config.toml
n_layer = 19
d_model = 128
n_head = 4
n_kv_head = 2
head_dim = 32
d_mlp = 512
vocab_size = 3454
activation = "gelu"
norm = "layernorm"
norm_place = "pre"
norm_eps = 1e-05
positions = "alibi"
qk_norm = false
attn_scale = 0.177
bias = "all"
tie_embeddings = true
parallel_block = false
init = "orth"
init_std_qkv = 0.0332
init_std_o = 0.00539
init_std_up = 0.0332
init_std_down = 0.0027
optimizer = "soap_variant"
lr = 0.00657
beta1 = 0.95
beta2 = 0.98
weight_decay = 0.024
lr_head = 0.0054
grad_clip = 1.0
warmup_steps = 200
schedule = "wsd"
decay_fraction = 0.385
decay_shape = "linear"
final_lr_fraction = 0.0
batch_tokens = 32768
seq_len = 512
doc_mask = false
train_tokens = 195200000
steps = 5958
dataset = "wikipedia_en"
Each number is 128 + 24 x the weight over the matrix's rms, rounded and kept within 0 to 255. Layers, rows and columns count from 0. Numbers have three digits each.

# layer 4 MLP up, 512x128, rms 0.337, rows 449-474, columns 0-127
129118154112110112137152135148095104117100119094151146123104134109092132096105131137094137155117140130158134083140103145172139106162108125146126126119091110124107176127157092119158133163132113121117119115098161131152104090095137125101112149142151114159117141149123154102150127107163102133135125122158110126127139077174101131140119112140145131145134118173099168113183098137132137113143
114157101133119178139145147115089131110120112107163115148139116137191136122163110160091127141132096141103125107080087117098185138123145109114106093113174145143118136136144126123120150098134157126179081175121104126117121102126120106121084150111159150123168130150156118131147110131138085110093113103157124108094132110132156170143112151132144107134128151155096121121123153155072127140172
155121083129116134140118095132142085205088152143125101090145170190136107138127123106134125139145147135179173121086138144155136121109097135132134102147101133123140154159124062135132117114100108095127103185169115124137116120158159126121108128138117110139129113135085146119098121140134136107164114117119127153139114207088166125149127154123150136087153116149137108139075170166118149113165
103071158135088101138127137139132106127107126101119141100150127182078122127126143104053131124117120111154124131143108172147124127132094105118167152125163086142096112110094141164170144115129132116123166125103158122155128131141125133128137123094126082128152094116137122127105109106183119107124123145164159149131146127129117103170124108099130176150135143114163151122130100173083142100135
118114125107105115138113092131113124091100143148143118123145122137144091114154110140134108158151169152129151116118123147137159131146115136128145166086115097149132128121168049103115121126087162117154153169135117156105125129128131185121137118134115129121103122103101141130094134147142100147126110100117194151101066133110103112123152123128130112141116115119133123110149108116113149123141
134190116139128154112123164151115145123115116141180109097186153129110127158128144126083122099099123108122075114162088138102115166134147160116093130144154148133107132133111113157168131126136141108134153144176141094121123142108120108095142156126113098154145163105097154155159152158107146125158148126139114087061147064129156082159148129095148114118132110167140136113131132164084120151134
104172142120109154133091092177091134152178100145171153145135124153123180137139129119107113144121101165132126146138123166144089123138102146114171120128078166154139171111127117124157106123128121161154160097122145139164133104155131125098131123141139086089103092111157124105127170162139160124155109120144144116136158129151118136111148127121104096072138099118075132084087106134107108121092
149172150117121137110192141130149142112118120106134106131151162117127179131104118140164100091136156113124131141148108108114157109143120131128131146117127177147132157091138129110100108125138180155157152127145151107136133116135124154107127110147137124143130054134135149135143101105121128142125119152146113118139098113150111121110116130114116120167124095161095102134120136132102127086159
124132138102096133131196186125136141140152110111137124108109162121127119113131134149081118079147130137127141128097154124128089173137120157129115130136120129115110119097167189129166127111110151152117058125103155104142163147125146115116121084103126091131155117132116121148091150148145156138128077113097111096131160140131155074115123128125103123096138153105135156155081104118127108103171
112132131132080132134146121106076154126086148142118134162121094100151171145153131108133153134104146139129174140106124114103142144124112150137152145114145105116151110126137089128103115077157198128176130143123153160098142084157134150124105135130130098132150086103122149133154149119134133111093107144160146162146120165084163120094111131088140128108107106131163108129131166162135171067106
131114175093111117123122090158172093148142144126150115110138142103108197116135159089103111149130117164101130109125093102104164128092143140095121122125172119153136116154114063096132143122148119130162129148125149087130166100140154138096128168140134132151101154130147167118097157093103128136093167114124106151092132164129106165152144120135145115140136112129137128120083150127168165081139
105148120125141113133128129170102088130080101130137120127168160127098124132133136152072100053155133147134133156093124116153089173101113127090128142120093138142112075160088142105170116135149164127119147138116167062159139133071100136113116157125090191156097104083065088150180160151146066137149143115106128169146174082164147121155131153148118113153115163163171113134126159138140119108141
149127142136119106129123120166109131132125125153169126127162123097090159153144174136126153148119136103116132116125130101106116090120147135104116095156122136128131171106134141196141150107121104155149136111111093156143154128153153092156128145090137098118122091138097152150125176104101128133149166138164129086125134123147148082155131111115124097124123121127166114160127153143074097138150
159155137122120116134165153101160170136122129123110110153132145106166133126114131152134123180135106101113146144085136160102116101155065128139109150115129156123084131142148159113143101118151131133146131126156156134087122087185107147138130132090141109124124108125102161152118098144147097075155136177114162136114136130142122168051137129159060123092121137134128158142114091133156146101132
129109128100147113130101140146117138117154110095116117129145146092127143142140152084131130151108161144146118101132080165126121104154142113124149116151143093137143124128111139136138118162131120145108108116106138159114087135151109133123142159129136114137115156160114140132146141128082096160123109102154142099135113109142162105090149025114116124118147143122154104130147107156089100137134
127120109131134123134163108133130115132157128121124111124129135118113147142161143139136099142150140104148156094104156152150121122093134164108135092127137121200122141147050110093126120131162137097099098146175089136156149117133104145071106115123074142130149135135136131123110161153128123147123125150088110122082130134103180152146135109137151146102078141134117120130117143087101114116165
131110160157158105131106130107112147096132177110115108102140126103131150121115120142125100145139117138099095118116122117152109111113151098129135122076129123154107157139124148142129094158122124129135119131131118148128124149112128125131119162149185128120110096115118102113128178138156112145103125136099141156156125120136138067142112164145099134123150138125159116101143090124117103121108
074099203120155127135111165107108157124141072180157116182160139147124138108148230150111126105185148121117129180070100153140114126070114134133123142137151088137126138119135143148148086181153111105090102138108140148085131087170158119126055120151180141122157203109155134144128180109135137091161110116147156101081116077153119132140110091121118095135099120129109188113108137097090115085141
128175132109101078136171097118128099123134136122133118136139134067209133090126115099140134163138106090104132154100125133180096109122109123144099116146132122148112137094156140128173124145114111152098120149151099181137120096132118133150103190125123126145114145115126155166148117128110148106111136110132163130149129151097119113116122175083128132101149133106126117131150152098128121113126
129122137169120114131139106133110115171147127125135109148109142102160126119075117146107100128149120126118167120148100120126142148111136188095161135061133157084105105104133126131077164142148105141133118101148126148144121122143070125154129134120091105119124090134149138104136107133110080173124092154144073129089118138107119178105184159117153121104159184126100169184124141131089118142210
180193089102100101164137101115135101139142132120117101147141119065139132116129153121154146155125136118136100073109184131131146178170092145131107155132133152106111108140142121112086110080136124164103204092133163095139106144121090137119148124126105142145171131146068115087168141151159105140105136129115114141121127112141141119115131130121099092146127161138163182112083106081141158144148
145107133060142137134093099139099110102158110144154140105116109144102172090134092130141112125154128124160115058081088135118140129154148152150159167170134154130163130140112147064124107135159128141161174091115111093144111087142144177080139171142101135114144083154099112091112147165150152144124166148133142093109105155137134161163137127102123097165121178152207153116128114074105133169077
124135137121140126162089086171117184123088136131085123105119102095111152116120154116162104141113129100122125102127115137168128139136144147132117129159121155087144133152085127103124087132134143145133149128139158138157122111146155110169124133105128110170136125140150156087128101090133133130159132120130132165146138135141081111115123118126143095129126140121151157136112100126122115187143
131175102178069127140141125131129097181134112130133086095114104122173120117133129091120097118113184145123147123126168123124070091141117160105104115133118124130086105104120137077144157126124112142115111132114096118125122130129153155176099113140135107185124109153133164141114137130096133048111108176147133159144141120139145165091148158110133157137080155135137174152153132113144112125115
115144152131140088124160110163130126108109138158137120155151114117175114153137180134134123151132091161137129144190122128117161098124126134122089125120138105144117150110132115134077102111123115114110145128152092111083081104101120105145124125136146156137143114171116105169128155130142139116118103133099135121123118117138075092146112152159140142086123101182081158088159117154110119141146
135175122101128153174112099146122117090068113146150126120128083109134129157102121130129123144144163089120132116140102128091141126128096119182131119146125147157153136125134090136139141132159167134142106115142105121119086127125145113147105171159123149111121072128110118133150155113115137100119174117150155123154135145154101162140143157161118102098119122103082160119089089123139093118109
# layer 4 MLP down (transposed), 512x128, rms 0.321, rows 449-473, columns 0-127
117157082139093136101142146138135149127141144104090138145134130111156132138139131122127110123191119138122126159126169077087130112119138129143144144118145135103109071144122221133143115078121164161142150132164138126157128177131128143106123128127106160119137100122169112097142167128074129109109107115146122141098148170144175151083103132110129143126130117082107109152088130146107156120124
053103121143130115163133152140138124168134156105103086111121170130147122131157114091121151163108134107141034129141105123122137134098127088158125141128144133132099123108158124140133133118135116183089156046161123139088143102166089145154131131158118126159141140148171135136113134119129156152138155160137123089164123107117122090108091125132125131151126134108124120138105096169150120130117
098135101148147137154119114139128088154092150171106112167176120113112148159154139159099144097152136065129138146121162116119144141125130134157069114108126122090160130171165084125135137141106121134131057143147141141165094180156147122130147176088125138129152155120146186116141125125102129105119128104083130117120118081118082145147153125131101150172119100112118147090134105114098126154127
093115130118107135098124107123150141148126113136163098153103067110165139138131103148196161092133125122166155139114144071136101134128117160118113170133127140112177131134144131121067123137113112145098156116120113124112154119143150110115166135108119139148101132110140163126153129135107153136147145134093148130141130071162147162159122115177138122126131106123101136129101162081139146125154
162105138101103116114092171120145096129157143128110146199115121149165114126135139118138157127078099141173146147117137108146133148146131123131104111106095155175124115131140137116119120141138114166097122091139141113150099130122127096108158170135142108154165123104159106126154107147078152138157170165100078116141158140153122126170113119143133159137135128114151087133146133132120111128142
136079109114129130147107142124151135110124168166102142136078087125172101127109139101141117137112141128108143132089148125169160125124134085110150119143107133093144123125128117129133127135088146146122120126079141151148138156144132138135093121120132165116172122123142114085137138121174084117077132149095118144156119180164137145146109176157117145102136138066122128170096117127183109084104
164080116101145099132149148118146108115125147147108145113114129131105140115125100107132117116119112148149094118140145115146141126151182117131147167148122109129089106132106138132115113167160190134088118087134121132092126107131143130137130114083104142120151131132146122160116131079117107143145153126203132158119122096132158110099142146118153129118131121125153124147163130132135125132139
159111154142114116141108106128145118135110143108112126144120124111143133129131126122101155145117116156111126146140147102107130106138152102116154124143147106158165148175176141144142128138131122150096161120108104126132132115136138122131119165126122145158175136122141107111134111148114156131134143131134134127162128146142136114144114153165126184147123124142176157154134149138124136117103
093125116120130185111135098120115138144149108098132071161144109107205076123114150118146138135148120170083173097146116109106095132129107183114133115108120122084109141137156140118118132154116113129183130125172140159120111089198152133146153151165138112109139105133151166146131126080136116121147141139083123144140115098120084109121115171139156129105119127077075114145135119083127134103126
138129127113109148129164155141134156119163146156083125165054167118131088141086130134121129161099106145120075125147078115116078084141142111123104140169099121113118159146107103117120096106069090137134144109163115125146143114076119132115081106125135167130088095126132113081124203124117120114119138118088150142119149110150112112160124135108117116104130152125116123101158108131113094134132
104130141115147163109127155096131101138156126099138098170084089141125101124114131181136144125108158114199137100103152127151144151139103134121152149141112121077172129108120132125118134128097150104109106120153075129125111124091156127135139104098119138135150116129130149111145133126149115132156116129136131103133113116158140137120108136124154126098140120089136138090138083157136129128122
110113146123121120096132097084159153152096142145118134136122138117147118076110128164177134109132107112112083110110115106164131081144150105103096155154102113140136105096127131100107087152108110152114105144132134137062119139172145126120122121107131126100123117103168167126112149129103133112095133098107165143148128097158172087135077122154132173120148087127157185122146130092117143117141
145115133145106137146162129122154138161131101128122146127138099122104167155120106104101134136123104104121079099136158110110135130107119129129120111152113118130141107122164106137104117076114113160123125136123109120140108143131147135130132180070097153107120146177104123140114116120180131148086162146130101138110132153109109156098095135104097108116142159104077104156158143157129116156133
126141150153116129145113128153150171117074106192145151110097140151145136141151144160141125122084108119108122077124115100118085095103161147135143114104113130157130173061080104133112146120133081128154139148165134128154080093132136148157107107137109124131149118096186089128122122117150135111178157099149135105171119139126102111126145173151074129128149102143127161098144156125092151075130
123145123154117118107080131118155117105108110134105131108118131125140151115127113119126151082095082092170121127124164102138080162147131123113150124139098141145113073144121185129111114082152131115087143122124098166144117096136126126106098131098110146169111144113167103166117100116073148124134148102159146123131128121117156111148135121129159137164123097116125104149099118152143149134128
097131148113146134093154094147139145145144136131133118136119131168099097098136137128137157142122122084127131142105094103137191120083147147132143160151141130134089152145133112119079080137130119094077148177149162134177131143164108134081127144125145119128117121053155154095135118148121127109151146147108103099120145153091076129142073115143130095052127171103127106114160177062121150129106
139117140129149131156100111134178113120147113085114127153129137148140115156107145143138122141144100134156122153209117138123118096081143167131169137113144162087113100130172125150136114144118128124145144170099121145129142107120106118129133118131106088109113151139107142157143127163143098142168100099112140117130133106119098164134155160125155115122142128151099095132118127159132084160103
104089123205107085189133084087131107150149146136122146107186124153084138143142144161118105082116129135119112216158137145153109173185096074134133100096152148129108074172149134135114158139136135105111061143102108169103142166094133173129173116112141131121183148105152137119118126118126094086091113154150119153109114132126101177160176123137141152132101103136092095176112170148158156044128
116105103107101113110158104148094135170148143077142137145168154116170115065129159086129122115128148127146114114115120091090112119128156136130120126152157137146150136120092149101162121159168152139167147155123140113138153155144152140095107112119080143126121130133133134152085095112099102118146164160126118194105072138128125083132123174088124149118118161066128148163120158105138174144105
130143119116123154115156174126138098149120128160140133126129113163144126140114122096158105113107133166160140163133146160113128146114124122092176149135130138160096162165156159095189171158140110131098146088135105098133163143158109125108157161094086143123130073098114123135161077124136082156106081114160157146112082138144166158107084133155207104112127138117061151145127107170158130099172
147113128126115096083104135132178118113099113147168164069118141138091109136083127098090065103132114130124147139132125067123174139112130118098148148170100145106108129113089103154108173100100161108122148140129142143147099165128131132178143188114112126140152113137159057128131074158153132098144114133140172147129122121154125143146108147120121141129140124116147114126084122159120127130146
148094136106154152106094089105152164143169145162164152083099086140112152180076144125054069095105097166159076109141091107100137118129136140114143163110142184157163125152142136140123110097127161152102178110156138135114135138107112101102161112098124112149144115101134119096160149124158126141143102114143156088151133116144123148104110159148136167132136104137136120124122095157104138089130
153131102124168138097088129129140142090105150144117108162143112124141158158164147105120100128156091146087120157172139149128081122135134098100128100104161139122126110143141113131113135164144120126126096125131120154093111116106140141120118110157148126118126151121120098140169165115111168105114124121138101118152107113105166128102159142146129125088117125118137107140118132121098117107147
084079144104158165155094121170114122113115159126110111205133156142169129140117147160138136123097166124108092105147134115151144141136166119107105146147122156100118127112148124109151106108138122121108136116129123143109156168136150092155120131128104114157151172145118176113154147089140104122131118111121107101136154109145147135139124079124131119179201128127171117181130130115107090113105
144155120127119117121144066096068126139099130156138115140137110058119077148095106144139142145135096116139147113140089104091121142125105125129117196137131148161110128172124127121138129103099101109074136144114154114109157107098139135120150107091105118119085117111140109129114095131142107119142104128108131115136140105104115141177128188146087147144157137149117164120144142156109153129141